Each number is 128 + 32 x the weight over its row's rms, rounded and kept within 0 to 255. Layers, rows and columns count from 0. The size above them is the row's rms in percent of the matrix's.

# layer 6 attention key, 128x512, rms 0.0322, rows 10-20, columns 0-127
size [ 93  65  77  84  87 103  99  76  73  89 102]
[[130  76 108 193 151 106  97  99 120 119 142 140 139 132 136 101 118 123 101 106  71 127 159 122  79 132 175 147 118 138 139 152 160 148 103 116 149 133 146  67  86 165  47 104 124 121  95 146 164 159 214 175 144  66 133 147  91 133  85  47 157 119 171 184 152 121  68 122 115 134  97 154 163 137  76 141 119 144 165  69  63 106 108 152  64 154  94 171 173  63 128 117 145 128 130 138 111 156  95 108 117 114  98 132 140 119 197 126 102  91 139 120 115 179 150 147 115  96 130 131  55 186 199 118 185 140 179  80]
 [ 95 148  83 149 107  92 138 101 142 110 104 113 133 106 117 149 119 157 186  94  87 108  77 150 163 134 124 180 156 158 160 175 148 132 132  91  78  93 142 101 163  99 149 112  96  75 168 119 116 177 122 104 133  98 107 114 127 118 126  99 142  84  88 183 132 173 188 169  68 167 140 116 115 103 174 109 149 147 116 116 163 128  51  70  96 140 138 130 176 128 114 127 172 140  96 121 102 117 146 142 177 120 118 127 146 105 140 172 198 143 106  81 166 104 155 153 128 173 104 148 125 106 175 122  84 120 152 106]
 [121 153 102 103 125 122 102 118 132  80 123  75 156 165 143 114 177  88 130 165 163 136 103 126 132 107  78  96  96 145 214 139  93 186 136 103 105 152 119 138 117 140  51  96 121 174 113 189  73 129 120  77 139 102 155 185 126 107 134 135 146 147 181 167 124 108 149 166  96 135 122 105 105 163 137 146 175 107 177 159 107 125 108 109 120 158 120 152  97 150 128  83 142 168 120 140  92 141 114  85  90 118  98 148 133 120 179 206 108 114  97  58 115 127 133 151 108 135  80 115 109 109 237  86 129 146 147  78]
 [139 157 127  79 136 201 110 114 153 104 161 119 145 175 146 108 104 109 118 158 154 145 184 161 121  92 134  89 123 111 159  70 128 135 133 138 179 194 108 121 111 159 111 174 144 179 100 142 148  82 112 116 128 104 128  97 120 174  81 120 131 161  92 138 138 107  47  95 134 174  90 109  93 142 104 102 153 159 183 112  97 158 151  97 132 109 109 127 119 144 112 157 148 112 198 217  98  87 110 113  82 138 117 124 141 114 122 139  93 166 190  99  94 177 119 163 101  91 102 138 123 119 139 110 173 120 130 117]
 [ 73 111  85 108 120 187 133 106 100 128 162 183 131 146 144 122  88 110 184 111  79 136 113 158 139 125  55  91 116 142 119 103 164 156 157 101 120 188  72  92 172 151  56 141 101 133 139 120 122  94 130 101 101 119 132  92 126  65  76 133 109 117 112 157 131  86 114 200 144 123 119 143  64 139 118 133 122 157 155 110  96 165  92 105 106 157 151 124  85 108 149 193 136 203 123 207 115 108 115  92  84 100 129 154 171 100 163 166 102 132 108 112 154 103 122 234 139 170 124 128 153 143 176 120 138  57 156  82]
 [137  79 179 168 179  48 127 122 141 186 114 132 141 120 116 111  75  60 135  94  95 127 143 139 148 180 163 166 228 112 118 139 157 124 163  98  89 117 129  68 114 103 178  81 144  94 100 162  94 169 182 158 174 101  81 124 152 115 175 132 163 111 142 119  94 145 112 163 107  94 125 114 122 113 159 119  88 100  82 129 121 138 125 108  97 113 115 163 132 150 172 172 153 120 126 127  94 115 130 182  92 142 129 129 114 102 154 107 117 104 134 103 145 182 150  83 172 165 170 140  88 132 141 164 115 121 144  88]
 [124 159 147 110 146  71 124 105 139 134 105 150 110 157 161 121 131 133 136 153 204 106 171 111 114 182 129 100 176 111 154 130 101  88 132 154  97 147 106 118 154 101 167 153 107 135 101  60 181 142 132 163 135 164 128  53 181 144 116 129 124 116 139 102  73 142  99 152 135 154 118 154 113  58 170 132  62 154 137 110 180 124 157 123 116  92 196  96  96 164 181 117 117  81 108 182 114  79 109 158 107 133  83 133  92 152  85  72  80 142 173 123 131 163 159  89 167 158  84 108 117 160  25 126 196 130 125 118]
 [138 134 145 116 125 116 103  89 144 143 159 150 157 137  81 100 133 111 159 204 181 114 146 149 119 153 194  68 108 136 146  81 118  98 145 130 116 131 132 134  55 148  76  93 136 143 103 132 123 129 166 152 106  75 165 192 113 127 133  85 155 152 165  79 145 102  85 134 193 128 139 145 105 118 143 120  84 120 157 156 104 152 120 139 119 130 129 112 111 104 175 207 177 150 114 142 103 118 112  48  52 125 179 141 159  98 192  89  67  81  96 110 168 103 150 132 132  90 100  79 121 149 149 157 166 111 103 135]
 [122 156 159 124 158 103 106 122 108 100 172 114 121 104  82  78 138 115 160 177 143 176 224 189 125  77 125 162 126  83 155  98 107 189 131 141 225 161 132  54 140 140  67 172 128 113  68 113 120 118 123 188 101 135 207 135 136 185 130 101 178 145 129 129 136 114  46  91 174 175 130 137  58 112 118 166 105 150 126 126  95 118 118 153 123 140 115 110 100 114  86 147 105 105 211 183  68 166 108 134  93 130 120  99 103 133  84 122  81 126 144 110 138 171  79  94 102 134 109 108 134 123 100 120 135 133 136 113]
 [149 141 154 142 195 149 218 137 113 115  96 205  96 103 120 128  93 109 167  81 101  87 129 132 137 141 152 174 169  86 156 209 168 149 115 132 163 138 144  70 108 173 173  82 109 162 109  94 138 172 187  89 122 143 144 141  96 203 100  54 147 164 121 225 121 175  85 106 143 148 131 180 126  95 127 146  97 145  85  80 149  70 103 115 117 135 157 148 145 145 116 144  75  93 129 121 123 201 147 149 186 138 168 134 112 119 166 126 153 130 153 127 123 144 197  92 126 137 157 102 117  66 135 143 108 167 141 148]
 [126 131 139 146 143  27 118  83 145 146 147  70 123 137 108 147 100  84 100 129 151  81 187 165 108 134 128  96 157 114 198 121 145 150 157 142 102 140 119  66 156 163  66 123 136 178 154 106 127 134 135 125 125 129 103 158 154  83 160 115 144 134 162 100 141 148  75 138  90  89 131 162 100  99 163 103 137 135 141 123 112  82  93  83  63 133 152 130 100 153 121 128 138  74 196 155 106 163 136 119 143 136 136 108  91 133 103 161 165  92 136  99 112 157 117 115 139 198 109 159 124 152 118 122 122 135 154  60]]
# layer 6 attention query, 512x512, rms 0.0352, rows 11-21,139-149,267-277,395-404, columns 0-127
size [ 71  79  80  97 114  99  90  94  91 106 101  61  65  76  85  90  81  81  84  72 105  86 133  95 124  87  95  74 106  96  85  78  90  98 101 104  98 111 102 113 102 110 108]
[[128 117 172  50 141 107 125 112 160  91  93 177 101 146 170 149  98  77  87 120 119 108  81 113 164 174  91 117 182  95 163 107 133  67 112 133  82 148  95 109 153  60 154 134 106 142 156 165 182 111 134 146 179 111 101 102 165 149 154 187 209 118  89 118 132 135 162 126 159 126 154 144 117 177 171 163 160 157  84 135 138 181 142 134 195 107 139 101 130  67 103 113 124 184 103 161 132  81 131 136 112 126  99  95  97 100 121 105 125  95 106 120  64 145 110 106  58 112 123 151 143 162  75 173 103 151 131 202]
 [125  99  96 161  82 114 134 125 104  96 122 160 140 150  96  95 121 104 127  96 139 137 146 159  74 135  94 111 108 113 146  70 116 132 161 107 197 103 155  95 123 135 149 179 125  90  94 130 129 110 111 138 145 131 125 124 136 166 108  71  91 156 123 152 187 106  94 116  87 175  94  85  89  64 138  81 124  85 198 113  93 113  42 118 209 158 134 137 120  97 106 132 148  96 177  99  85 211  96  95 110  75 159 178  89 161 151 173 147 112 126 173 156 130 161 139 152 183 125 125 153 142 173 208 144 126 144 146]
 [133 105 134 180 152 102 124  81 104 186  66  68 139 144 145 138  92 155 170 124  96 122 124 117  96  92 131  95 121 131 124 111 170 137  88 115 111 152 165 103 118 106  52 105 173 162  75  88  50 143 109 135 146 103 123  71 143  92 126 128  99 143 120 147 114 171 130  87 123 129 138 186 159 103  89  88  92 131 142  91 130 113  84 122  64 153 119 103 164 187 169 117 156 124 150 112 122 144 157 125 142 113  66 120 125 132 152 108 146  98 165 128 146 151 144  98 135 110 172 119 108  54 138 120 184 108 136 114]
 [146 125 150 156  89  58  86  71 158 131 141 104 112 161 105 115  51 181 176 112 120 118  89 114 120 184 131 112 148 145  90 149 144 117 161 173 136 119 131 116 114 103 131 118  92  88  30 167  97 156  71 135 107 100 141  39 147 100  91 136  84 151  93 116 116 136 108 180 133 134 139 152 137  52 130  78 141 101 134 116 140 169 131 173  52 113 109  93 147  77 171 108 109  85 134 174 121 106  59 138  89 149 103 130 118 185 113 134  99 134  87 170 120 126 134 143 141 110 103 129 117 156  86 104 128 137 156 117]
 [143 178 103 129 143  97 128 100 155 114 160 109  81 127 153 128 155  90 117 153 118 112  93  69 160 141  80 148 151 107  70 119  79 116 169 156  96 107 114 112 156  77 122 139 164 122 131 127 175 114 160 149  87 140 145 147  99 106 151 132 127  92 123  97 111 136 135 153 114 132 145 123  98 143 139 149 136 132  82 119 158 160 189  93 131  90 168 125  50  97 124 144 132 143  81 122 147  91 147 159 125 153 124 102 146 123 105 109 152 125 147  75  75 114 112 121 132  83 104 151 128 134 108 158 140 165 101 136]
 [161 123 150 124 144 122 127 171 158  99 174 145  92  51 125 147 131 121 143 144 123 127  71 162 141 130 110 128 102 117 112 146 124  96 124 142 101  73 157 114 126 106 144  59 171 130 147 108 178 140 168 133 145 128 150 148  75 170 190 105 172  98 101 121 125 119 115 103 187 113  89  51 113 114 178 164 160 170  55 131 108 126 168 110 110  79 139 103  99  66 133 130 132 119 102 124 116 106 175 183 149  90 127 170 167 142 101 108  65 137 145  91 137 146 100 188 115 150 120 100 179 120 144 142  49 154 169 127]
 [146 100 132 193 103 124 134 160  98 140 182 195 112 159 105  87 136 118 126 109  91 112 119 153 115 179 108 141 123 105 152 138 131 121 126 137 113 154 166 133 116 166 196 107 140 121 137 101  84 134 162 128 128 184 177 187 137 171  99  90 182 151 158 179 159 146 121 136 130 109 133 123  94 140 106 123 121 157 176  89 113 106 119 111 109 126 153 164 139 139 143 126 140 134  88 103 134 155 130 120 181 114 151 127 142 125 195 147 141 101 145 154 130 100 165  87 124 149 137  66  94 117 152 191 131 128  96 111]
 [148  84 132 171 144 170 151 165  90 167 122 140 168 156 138 140 137 110 149 136  70 109 155 131 115  83 184 155 111  99 115 120 140 117 113  83 143 135 153 116 102 179  95 110 106 131  80 123  54 115 157  86 165 105 107 166 144  98 112 108 102 134 179 157 152 133  92 115 124 162  76 148 140 114  96  68 132 123 169  75 136 101  93 111  68 183  79 164 138 133 142 123 112  96 115 101  57 120 106 114 144 124 126 135 141 129 184 160 137 100 186 157 168 123 150 140 142 138 110 109 138 144 163 126 112 103 161 125]
 [102 163 123 108 141 109 130 133 108 164 104  34 149 147 180  87 105 163 188 146 138 129 114 112 132 109 124 109 137 141 115 169 100 103 112  91  84 112 133 149 137  59  92  67 112 135 133 114 124 142  44 113 103 133  96 108 133  50 123 110  92 114  97  85  98 117 139 172 126 128 181 160 124 128 105 138 129 109  93 136 163 161 183 151  86 114 154 105 126 203 160 114  94 133  76 112 146  72 153 153 133 138 104 114 141 145  93 125 133 158 113 139 168 136  96 137 125 128 139 119 171 142  64  71  94 168 116 180]
 [115 150 101 119 106 154 140 101  98 136 157  76  91 124 157 115  64 154 172 158  82 169 130 133 141 187 126 109 115 146 120 137  95 132 126 170 106  89 112 148 212  78  74 138 116  80 124 130 138 116  97 133 100 132 125 125 112 147 143 156 104 124 111  91 132 158 106 149 169 101  98 169 161 145  69 146 153 145  99 117 175 189 178  99 153 123 154  97 125 119 187  65  98 166 107 128 177 102 203 128 114 148  91 126 144 123  87  96 178 150 143 118 131 177  55 156 157 121 112 174 131  72  73 131  96 172 133 139]
 [204 110 138  63 194 196  73 160 131 131 144 167 128 124 150 118 177 101  63  98 141 124 177 137 147 171 145 111  94 128 190 141 144 139 102 164 118 120 138 133 151 175 137 175 137  92 174 149 198 131 149 159 163 100 162 189  95 153 107 118 173 133 128 126 166 138  64 138 159 117  97 108 134 204 106 101 128 163 108 140 140 147 157 119 170 109 123 153 139  84  96 131 195 193  58 129 176 137 176 134 137  94 147 160  90 109  94 138 110 119 200  78  98 134 119 131 155 105  94 128  67 167  82 163 155 192 100 105]
 [126 165  84  98  61 159 127  96  86  52 135 155 115 141 107 169  86 128 113 156  85 122  86 127 164 137 100 128 147  85 124 145 186 164 133 127 149 162 183 135 167 123 127 127 187 155 154 127 167  78 141  99 147 175 127 147 143 147  69 145 160  99 127  62 129 104 120 184 147 206 154 151 160 153 177 130 100 146  93 168 128 161 161 127 157 116 161  96 171 119 160 166  91 180 195 176 152  37 168 118 140 164 111  81 151  96 111  65 152  86  81 145  96 131  57 111 149 105 101 146 113  95  48 105 104 159 113 158]
 [127 127  69 172  68  89 125 145  96 121 115 104 120 113  97 139  88 154 141 138  86  94 149 197  85  87 105 138 139 116 144  99 127 101 156 160 125 120 147 122  91 125 137 145  91  73 180 136  98 120 103  41 116 140 111 110 231 173 173 112 145 114  77 199 114 157 135 117 112 133  75  91 127  77 151 126 184  89 162 157  97 112 119 121 129 103  98 165  99 130 126 145 123 101 161 115 138 128 119 130 117 121 151 231 141 133  97 128 165 145  96  73 116 172 108 147 137 154 164 146 158 130  85 142 177  79  72 133]
 [143 114 136  88 128 136 127 137 115 204  73   5 125 104 152  86 108 159 153 136 139 130 101  78 104 136 179 116  78 168 160 158 147 151 127  72 154 110  76 149 159 114 173 122  91 131 118 148 116  58 127 156 140 138 120  81 140 103 185 163 149 157 127 148 122 168 143 113  97  50  92 154 158 130 108 153 150 154 150  34 156 131 101  79 105 142  70 107 120 129  91  79 159 160  90  93 137 167  98 149 120 136 101 189  87 144  89 117 161 195 134  95 160 184  94 153 119 139 145 175 138 157 181 123 141 126 173 115]
 [133 105 167 149 113 149 174 157  47 182  94  87  52 103 124 135 136 114 142 108  93 158 117 108 125 177 157 148 145 131 133 168 142  96  93 150 112  63 147 136 171 135 107 151  89  86 141 150  96 101  83 148 105 148 164  41 193 110 121 114 127 157 100 139  75 147  95  67 125 132 105 132 124 109  94 137  89 107 138 128 169 108 141 161 113 169 106 137  59 130  94  66 119 197 181 111 116 169 157 175 153 149  76 155  97 167 139 150 141 130 137 150  98 139 103 132  91 114 140 184 159 146 135 158 158  97 100 118]
 [144 139 133 111 214 159 142 101  84  63 165 110 111 118 170 130 176 159  69 171  87 140 124 103 161 174 187 120 148 126 135  39 146 113 117 105 147  77 132 170  95 101 123 181  96 191 110 125 145  98 122 113 178 191 117  87 142 138  61  84 113 147 134 105 131 123 146 100 146 141 119 147 105 128 106 126 160 180 142 108 102 197 125  82 129 127 131 118 133 175 191 134 144 125 152 100 145 214 151 132 109  92 144 125 103 101 134 147 155 124 178 176 114 131 112 146 110  61  95 121  93 116 170 188 143  86 109 164]
 [115 121 126 143 140  82  99  72 109 168 158 169 137  96  86 159 215 132 101 151 172 146 133 130 126 137  83 165 128 130 104 122 168 136 187 173 110 170 162  99 112  98 117 157 135 153 115 133  95 105 105 159  86 110 159 117 163 141 116 126 128 121 125 100 145 110 165 104 154 132 122 104 133 145 142 136  89  42 171 142  76 150 161 164  85 141 137 115 161 112 106 151 156 100 122 121  84 164 124  96 113  68 155  96 109 125 187 147 102 125 108 214 238 127 163 132 106 136 117  73 135  79 178 116 171 111 131  65]
 [156 139 122 124  83  82 123 137  93 166 150  48 120 124 151 124 193 184 173 181 136 150 138 138 107 127 122 134  72 127 132  98 119 143 159 171 186 124 104 132 132 186 113 130  26 112 184  99 124 128 123 145  80 101 186 129 140 119 175 135 121 167 127 119 136 167 130  75  73  81 116 114 134 119 100 123 214  77 127  42 184 100 122 124 151 183  80 162 118 135 134  50 142  83 104 128 162 174 116  86  91 121  82 158 117 134  85 125 121 163 106  84 152 166  88 117  69 130 156 109 121 190 135  96 127  76 115 134]
 [130 137 159 113 161 125 105 133 142 118 184  89 154 182 172 159 169 149 125 124 109 115  86 128  62 112 196 167 125 115 150 127 179 143 107 106 116 136  84 184  80 139 128 117 100 138 130 135 145 136 170 119 152  76 135 108 118  83 145  87 112 159 145 189 146 133 197  94 138 136 128 136 124 121  89 114 163 125 110  86 108 101  72 120 108 121  71 169 139 136  91 144 116  36  78  96 153 113  95 101  96  89 110 154 133 168 132 120  51 149 151 144 128 119 141 159  82 155 121  60 118 195 168 156 143 151 168 123]
 [ 94 146  87  57 147  74  96 149 130 116 120  74 129 180 147 127  86 195 123 153 152  84  95 117 132 119 159  85 101 145 168 109 150 157  90  83  98 128  85 184 142 113  78  88 130 142 143 126 140 114 101 144 208  87 116 183 116  99 115  71 128 125 154  99 114 188 163 119 133 112 145 160 132 145 102 103 163 172  83  55 100 167 104 123 101 137 105 120 109 192  61 105 156 108 101 117 154 136 154 116 131 131  81 128 147 123 131 202 136 134 168 167 115 142 120 125 165 105  96 193 110 106 105 157 123 129 134 111]
 [161  75 147 112 126 125 146 181 156 154 179 113 104 117 167 150 154 156  77 127  59 150 157  95 118 187 230 101 131 149 195 116 136  91 125 169 124 122 134 170 112  89 109 142  80 158 166 120 150 140  85 105 118 125 180  99 133 150 186 132 121 181 120 139  90 153 172  81 135 138  66  96 131  92 130  95 114 113 138 127 141 165 103 166 126 189  98 156 116 135 106  71 160 196  81  76  97 188 123 118 102 130  88 177 110 174 103 123 162 123 151 148 124 206  96 200  66 115 108 125 109 132 143 132 160  98  99 132]
 [136 122 105 116 158 115 112 124 214 114 150 126 129 170 143  98 194 121  66 119 122 149  73 127 108 166  92  74 136 139 128 112  80 130 104 157 108 130 147 150 142 138 170 129 174 149 108 127 115 137 157 108  91 184  77 110  87 130  81 176 135 153 121  34 121  79  72 133 167 121 118 108  36 122 119 144 133 157 141 121 125 160  94  79 117 137 105  73 158 141 177 139 115 149 121 131 119 161 126 100 147 124 122 107 133 114 184 129  89  87 114 125 150 140 149 129 172 125  59 130  76  77 107 127 111  92  97 105]
 [156 148  98 105 123 112 154 125 135 147 131 111  64 157 177 163  88 146 126 143 171  85 114 139 180 160  92  93 170  99 128 144 103  64 181 111 122  96  95 164 141  64 142 155  80 132 121 142 162 115 128  97 110 166 111 134  99 138 151 185  96 131 103 108  94 147 144  93 138 123 127 133 135  87 149 165 161 132  98 149 182 168 146 104 161  96 137  62 106 182 163 147  39 140  97 122 192 136 151 142 114 167 122 121 190 131 136 142 128 188 133 162 141  83  97 172 150 124 127 188 129  89  67 144  66 127  89 170]
 [177 131 164 157 119 142 103 170 107  83 155 165 146  64 103  75 151  93 131 139 101 159 135 158 140 141 155 120 130 124 145 102 155 144 147  50 176 143 183  82 121 159 160 142 165 138  61 136 117 115 100  78 150 124 149  90 129 152 152 140 148 133 118 173 191 114  89  52 115 130  95  74 131 119 163  98 104 122 152 131 146  81 141  98  91 119 120 168 138 120 155 111 130 133 151  97 136 191 111 139 159 122 173 128 100  67  83 133 156 174  65 101  86 154 150 104 143 149 110  88 115 213 165 152 126  92 104 115]
 [ 94 145  98 102 111 148 135 126 113  97 171 100 107 109 109  87 177 208  92 119 125 179 139 119  76 109 120 179 101 194  88 131 195 149 117 107 141 133 204  82 101 156 141 118  86 142 151 151 181 136 144 123  80 137 129 117 142 118 177  83 140 157 129 122 145  85 190 118 138 160  94  89  64 136 122 103 105 114 147 105 148 129  61 152  69 128 105 102  84 166 169 156 139 106 149 123 101 190 120  93 119  98 114 179 116 151 110  80 147 107  79 119 143 129  79 121 112 147 135 154 124 138 173  65 130 119 139 117]
 [171 123 141 167 170 118 150 139 155 132 124 137 130 134 131  93 116 116 147 139 100 142 151 166 168  98 115 106 147 101 139 139 158 119 100 150 143  96 116 119 168 135 122 134 115 182  95 178 247 125  90 140 122  97  86 181  68 102 146 125 132 149 109 114  86 109  99 117 134 149 127 128 138  73 170  69 173 134  79 159 139 134 135 120 141  88 117 173 136 108 151 144 127 104 144 139 115 147 171 124 100 115  73 124  99 150  76 155 119 132 168  71  58 138  75 125 153 162 162 154  94 132 105 165 147 126 115 138]
 [139 113 114 130 119 157 166 111 146 114 123 133  79 152 115 131 165 127 131 148 134 114 184 110 115 106 169 193 118 163 106 133 131  90 125 215 122 132 142  99 130  92  81 161 185 137 130 179 187 135 120 178 133  87 189 170 113  93 154 158 122 185 191  34 159 145 130 132 129 180 153 100 155 138 140 155 101 110 158 110 115 124 137 144 125 142 180 127  90 124  52 162 188 122 126 150 164 142 108 158 118 120 114 132 136 109 154 108 114 143 112 142 110  97 138 136 114 109 137  86 154 141 116 116 162 126 167  76]
 [139  99 169 165 145 204 122 171 138 156 158 153 119 114 102 114 176  86 128 176  83 150 139 145 156 107 108 170 133 148 106 136 143  89 140 134  65 108  94 138 123 197  82 117 122 112 121 126 111 133 119 144  86 120 155 111 164 103 112 137  96  89 158  83 140 144 104 182 163 107 130 143 120 102 176 140 140 102 121 136  82  91 137  98 119  89 142 154 155  59  95 136 126 153 116 144 160 146  95 157 145  75 161 142 124 133 128 144 114 188 107 154 127  98 117 157 120 124 131 103 183 126 114 157 130 120  56 186]
 [150 133 141 131 163 122 117 118 147 154 111 122 177 117 111 121 207 112 163  87 104  97 133 165 135  98 116 117  64 110 152 126 123 149 123 114 176 112 137 102 112 127  99 150 162 127  87 129  87 110 116  56 142  81 141 168 163 150 146 136 146 172 168 131 141 139 121 177 107 101 130 110 204 155 141 142 127 132 107 144  56 109  73 108 143 160  70 135 189  90  94  98 118 102  87 129 109 162 145  88 148 130 171 131 107  75 174 124 113 101 148 132  94 105 125  97  79  88 124  87 167 146 145 159 153 175 164  68]
 [139 123  78 123 137 161 141 121 138  87 100  46 131 151 129  60 170 178 110  82 100 102 138 127 102 100 170 150 105  78 106 151 179 135 147  86 121 111 162 118 106 151 127 124 132 180  83 137  78 168 171  95 158 100 111 178 140  95 149  64 118 136 208  84 138 131 144 166 129 117 148 123 127 152 106  99 119 129 193 197 107 120  90 169 124 174 122 165 169  96 156 144 156 146 121 121  99 192 136  86 152 106 130 121 114 138 113 133  98 137 137 105 161 108 139 163 110 147 145 104  93 138 139  87 125 148 117 107]
 [ 89 146 128  82  64 141 104 115 119  99 113 102 116 179 189 145 150 181 153 148 147 163 122 127  91 158  77  79 140 154  76 118 162 105  74 160 118 145 156 144 128 103 107 100 147  89 151 131 141 125 124 160 110 157 128 143 156  90 157 121 147 119 110  40 125 135 183 128 112  95 118 140  80 125 127 104 115 151 150 123 151 160 106 152 105 155 124 103  59 191 164 176 124  94 133  99 131  87 140 144  80 164 168 160 101 115 116 118 113 132  91 134 197 121 127 198 143 184 151 105 158  97 140 109 105 157 119 127]
 [104 166  65  85 178 167  80 132  93 135 106 145 142 159 223 134 206 173 138  95 106 156 148 161 123 143 187 142  93 154 116 110 174 122 131 147 137 101 183  89 106 125 121 120 124 143 196 134 158 205 122 136 106 118 129 104 208 122 191  82 148 125  81 117 108  89 140  89 112 122 111 108 148  99 152 132  96 125 170 101 129 102 133 151 131 148 166  85 105 136 189  89 102 146 118 142  79  86 125 129 136 115 120 132 148 140 113 136 154 126 157 129 145 144  70 143 164 132 152 158 123 173 119 113 142 111 162 147]
 [135 176  90 107  93 139  79 127 165 167 141 134 124 164 122 105  71 129 112 170 173 133 116 114 121 165 121 154 163 129 116 131 119 127 184 117 113  95  92 155 141  82 148 161 108 167 151 174 175 171  70 193 152 206 142 141 114 121 137 193 114 107 139 120  86 135  77 117 135 112 101  39 104 103 146 142 196 133 111 140 203 196 128 181 125 120 123 115  66 164 160 140  74 131 120  88 157 119 178 101  73 208 118 135 110 175 141 145  93 159 125 182 131  82 107 178 153 151  95 124  96 106 123 116 148 184 115 172]
 [163 180 104  89 184  90 167  76 109 119  87 167 131 150 118 146  61 108 150 134 151 130 137 137 180 162  35 112 148 134 150 126 115  68 187 125 122 172 130 123 178  68 138 115  98 168 123  82 168  60 153 120 149 135 108 175 131 138 163 156 133  63  71  88 154 105 131 140 152 169 123 179 118 152 159 124 109 158 107 172 135 183 161 179 129  68 221 103  98 154 121 101 100 217 119 127 172 115 150 151 122 166 125 100 130 107 134 107 160 156 123 171 150 108 126 153 222 130  98 149 135 127  84 189 123  83  76 195]
 [186  94  74  83  68 141 165 202 177 121 128 108 142 166 116  69 116 135 110 111 121 183 165 147 132 128 120 135 108 121  96  42 165 122 138 107 144 122 125 111  70 140 144 144 121 164 142 149 112 150 124 119 111 141 139  80 104 156 151 125 117 169 179 143 171 105 153  56 142 144 105 100 126 131 137 106 153 133 126 111  94 161 111  95 141  82  85 127 154 133 150 162 132  72 116 149 119 189 107  43 146 145 136 181  81 128 149 144 117 150 151 108 108 141 156 129  67 154 145 108 123 108 132 155 106 159 107  86]
 [ 93 134 101 165 123  92 133 146 148 166 104  98 125 113 152 132 156 176  96 112 145 128 140 113  85  97 194 191 140 183  75 123 168 139  88 132 137  92 152 106 128 164 131 102 128 134  76 132 151 152 140 130 154 119 125 103 124  97 146 106 117 147 149 148 133 153 195 109  68 136 104 170 155  89 108 121 120 100 139  97  77  52 105 117  58 162  24 130 168 183 172 119 141 130 147 115  55 190 119  94 111  34 103 155 122 144 141 131 125 104 149 151 145 170 135 126  93 114 182 185 128 151 197  99 118 175 199 130]
 [145 144 207 165 137  95 138 158  83 122 151 159 171 126 114 134 133 111  87 154  90 147 200 149  94 155 155 182 115 103 134 121 133 189 148 151 139  93 166  99 117 157 155  93 122 127  96 133 117 116 105 187 154  67 142  92 102  75 176 112 112 115 170 168  67 146 135 122 109 107  69 128 117  90  97 108  88 108 132 124 111  80 163 136 126 174  95 157 155 117 120 102 128 151 111 135 114 144 127 150 140  43 131 137 118 153 108 179  74 127 100  77 128 158 131 103  78 183 182 131  90 181 163 132 194 136 190 111]
 [127 202 114 125 158 117 181 102 168 148 126 135 105 103 138 183 136 181 153 137 183  93  88 134  95 120 149 166 132  84 173 157 113 116 127 146  97 104 125 127 121  85 180 167 118 143 130 117 194 130 105 150 115  93 145  99 227 184 146 153  97 137 137 101 153 148 127 123 127 139 120  97  96 132  91 135  61  80 120 115 150 132 117 158  81 174  99 155  12 110 123 141 138 162 168  70  90 138 138 197  85 150  95 166 171 112 151 137  68 115 133 119 108 180  79 185 103 112 130 121 146 159 150 131 102 144 133 130]
 [153 104 110 144 169 188 131 179 119 125 159 150 113  80  84 148 148 125 120 135 116 127 147 191 135 100 112 171 119 133 102 108 187 117 108 173  92  70 149 132  86 126 145 134 188 133 108 116 111 127 134 181  75 162 183 139 153 119  91  46 137 123 191 154 144  95 109  77 179 133 136  76 143 203 146 190 138 161 130 135  59 149 121 174  76 101 136 112 178 112 124 122 138  82 100 103  98 152 167 104 133  57 172 129 120  56 169 104  89  98 126 165 192 146 144 137 127  77  99  50 144 180 190 153 127 111 112 114]
 [123  84 103 117 138  99 128 156 162 156  92  65 135 160 107 109 224 218 124 111 163 133 166 105  93 136 167 111 101  82 143  79 112 150  98 116 161 108 112 160  79 142 132 107  98 122  94 142 125 140  84  81 108 111 130 139 172 127 128 139 150 147 143 142 145 150 144  87  96 123 118  88 138 148 116 134 126  84 127 107 125 116  87 105 140 213  11 167  88 168 110  76 157 120 141 120 106 138 108  83 110 137 145 161 121 145 111 119  94 158  94 167 109 141  80 154  53 120 130 106 129 101 179 112 108 121 167  89]
 [120 136 117 107  59 112 166 210 171 130 140 123 105 181 138 105 181 168  76 107 137 116 121 140  99  57 222 161 101 137 141  99 140 147  61 102 152 121 147 169  61 146 180 109 119 115 124 145 124 172 101  86 163 102 115 155 175 139 124 138 146 137 193 173 120 139 142  95 117 114  59 113 147  84 133  70 124 108 126 121 149  86  90 132 146 146  68 153 142 149 131 121 112  75 131 146  69 148 121  87 138  69 161 184 102 159 138 131 128 123 165 135  98 116 138 152 113 149 144 108 145 123 132  94 105 162 181  85]
 [122  87 132 129  97  81 118 131 110 100  98  98 127 128 183 138 107 156 167 132 224 104  97 122 151 131  86  91 117 148 151 175  96 128 136  96  53 121 100 153 159  82 139  46  99 131  91 115 140 106 103 129 123 122  65 119 150  82 119 115 105 141 126 107  91 155 115 224  93  97 179 145 122  73 146 142 141 136  57 148 117 119 151 140 122 125 150 119  94 141 152 104 127 148 155 143 164  50 140 133 158 135  79 154 127 117 110 149  72 164 114 135 147 158  87 145 188 172 142 157 141 148 109 102  96 155 130 184]
 [120 112 117  99 172 129 167 119 121 168 101 103 141  87 131 154 188 183 130 118  73 114 134 117  64 150 188  98 102 168 153 147 158 155 104 144 131 124 152 131 110 147 124 104  53 139 134 140 144 104 136 133 135 115 159  94 161 145 202 154 137 166 140  78 133 148 175 102 104 105  95 144 110 136  71 142  80  58 122 126 109  70 103 141 101 170 116 127  93 127 145 140  93 180 113  75 135 134 108 214  64  95  80 130 132 114 117 135 142 164 132 127 161 194 119 147  57 103 124 150 128 125 168  96 155 125 144 193]]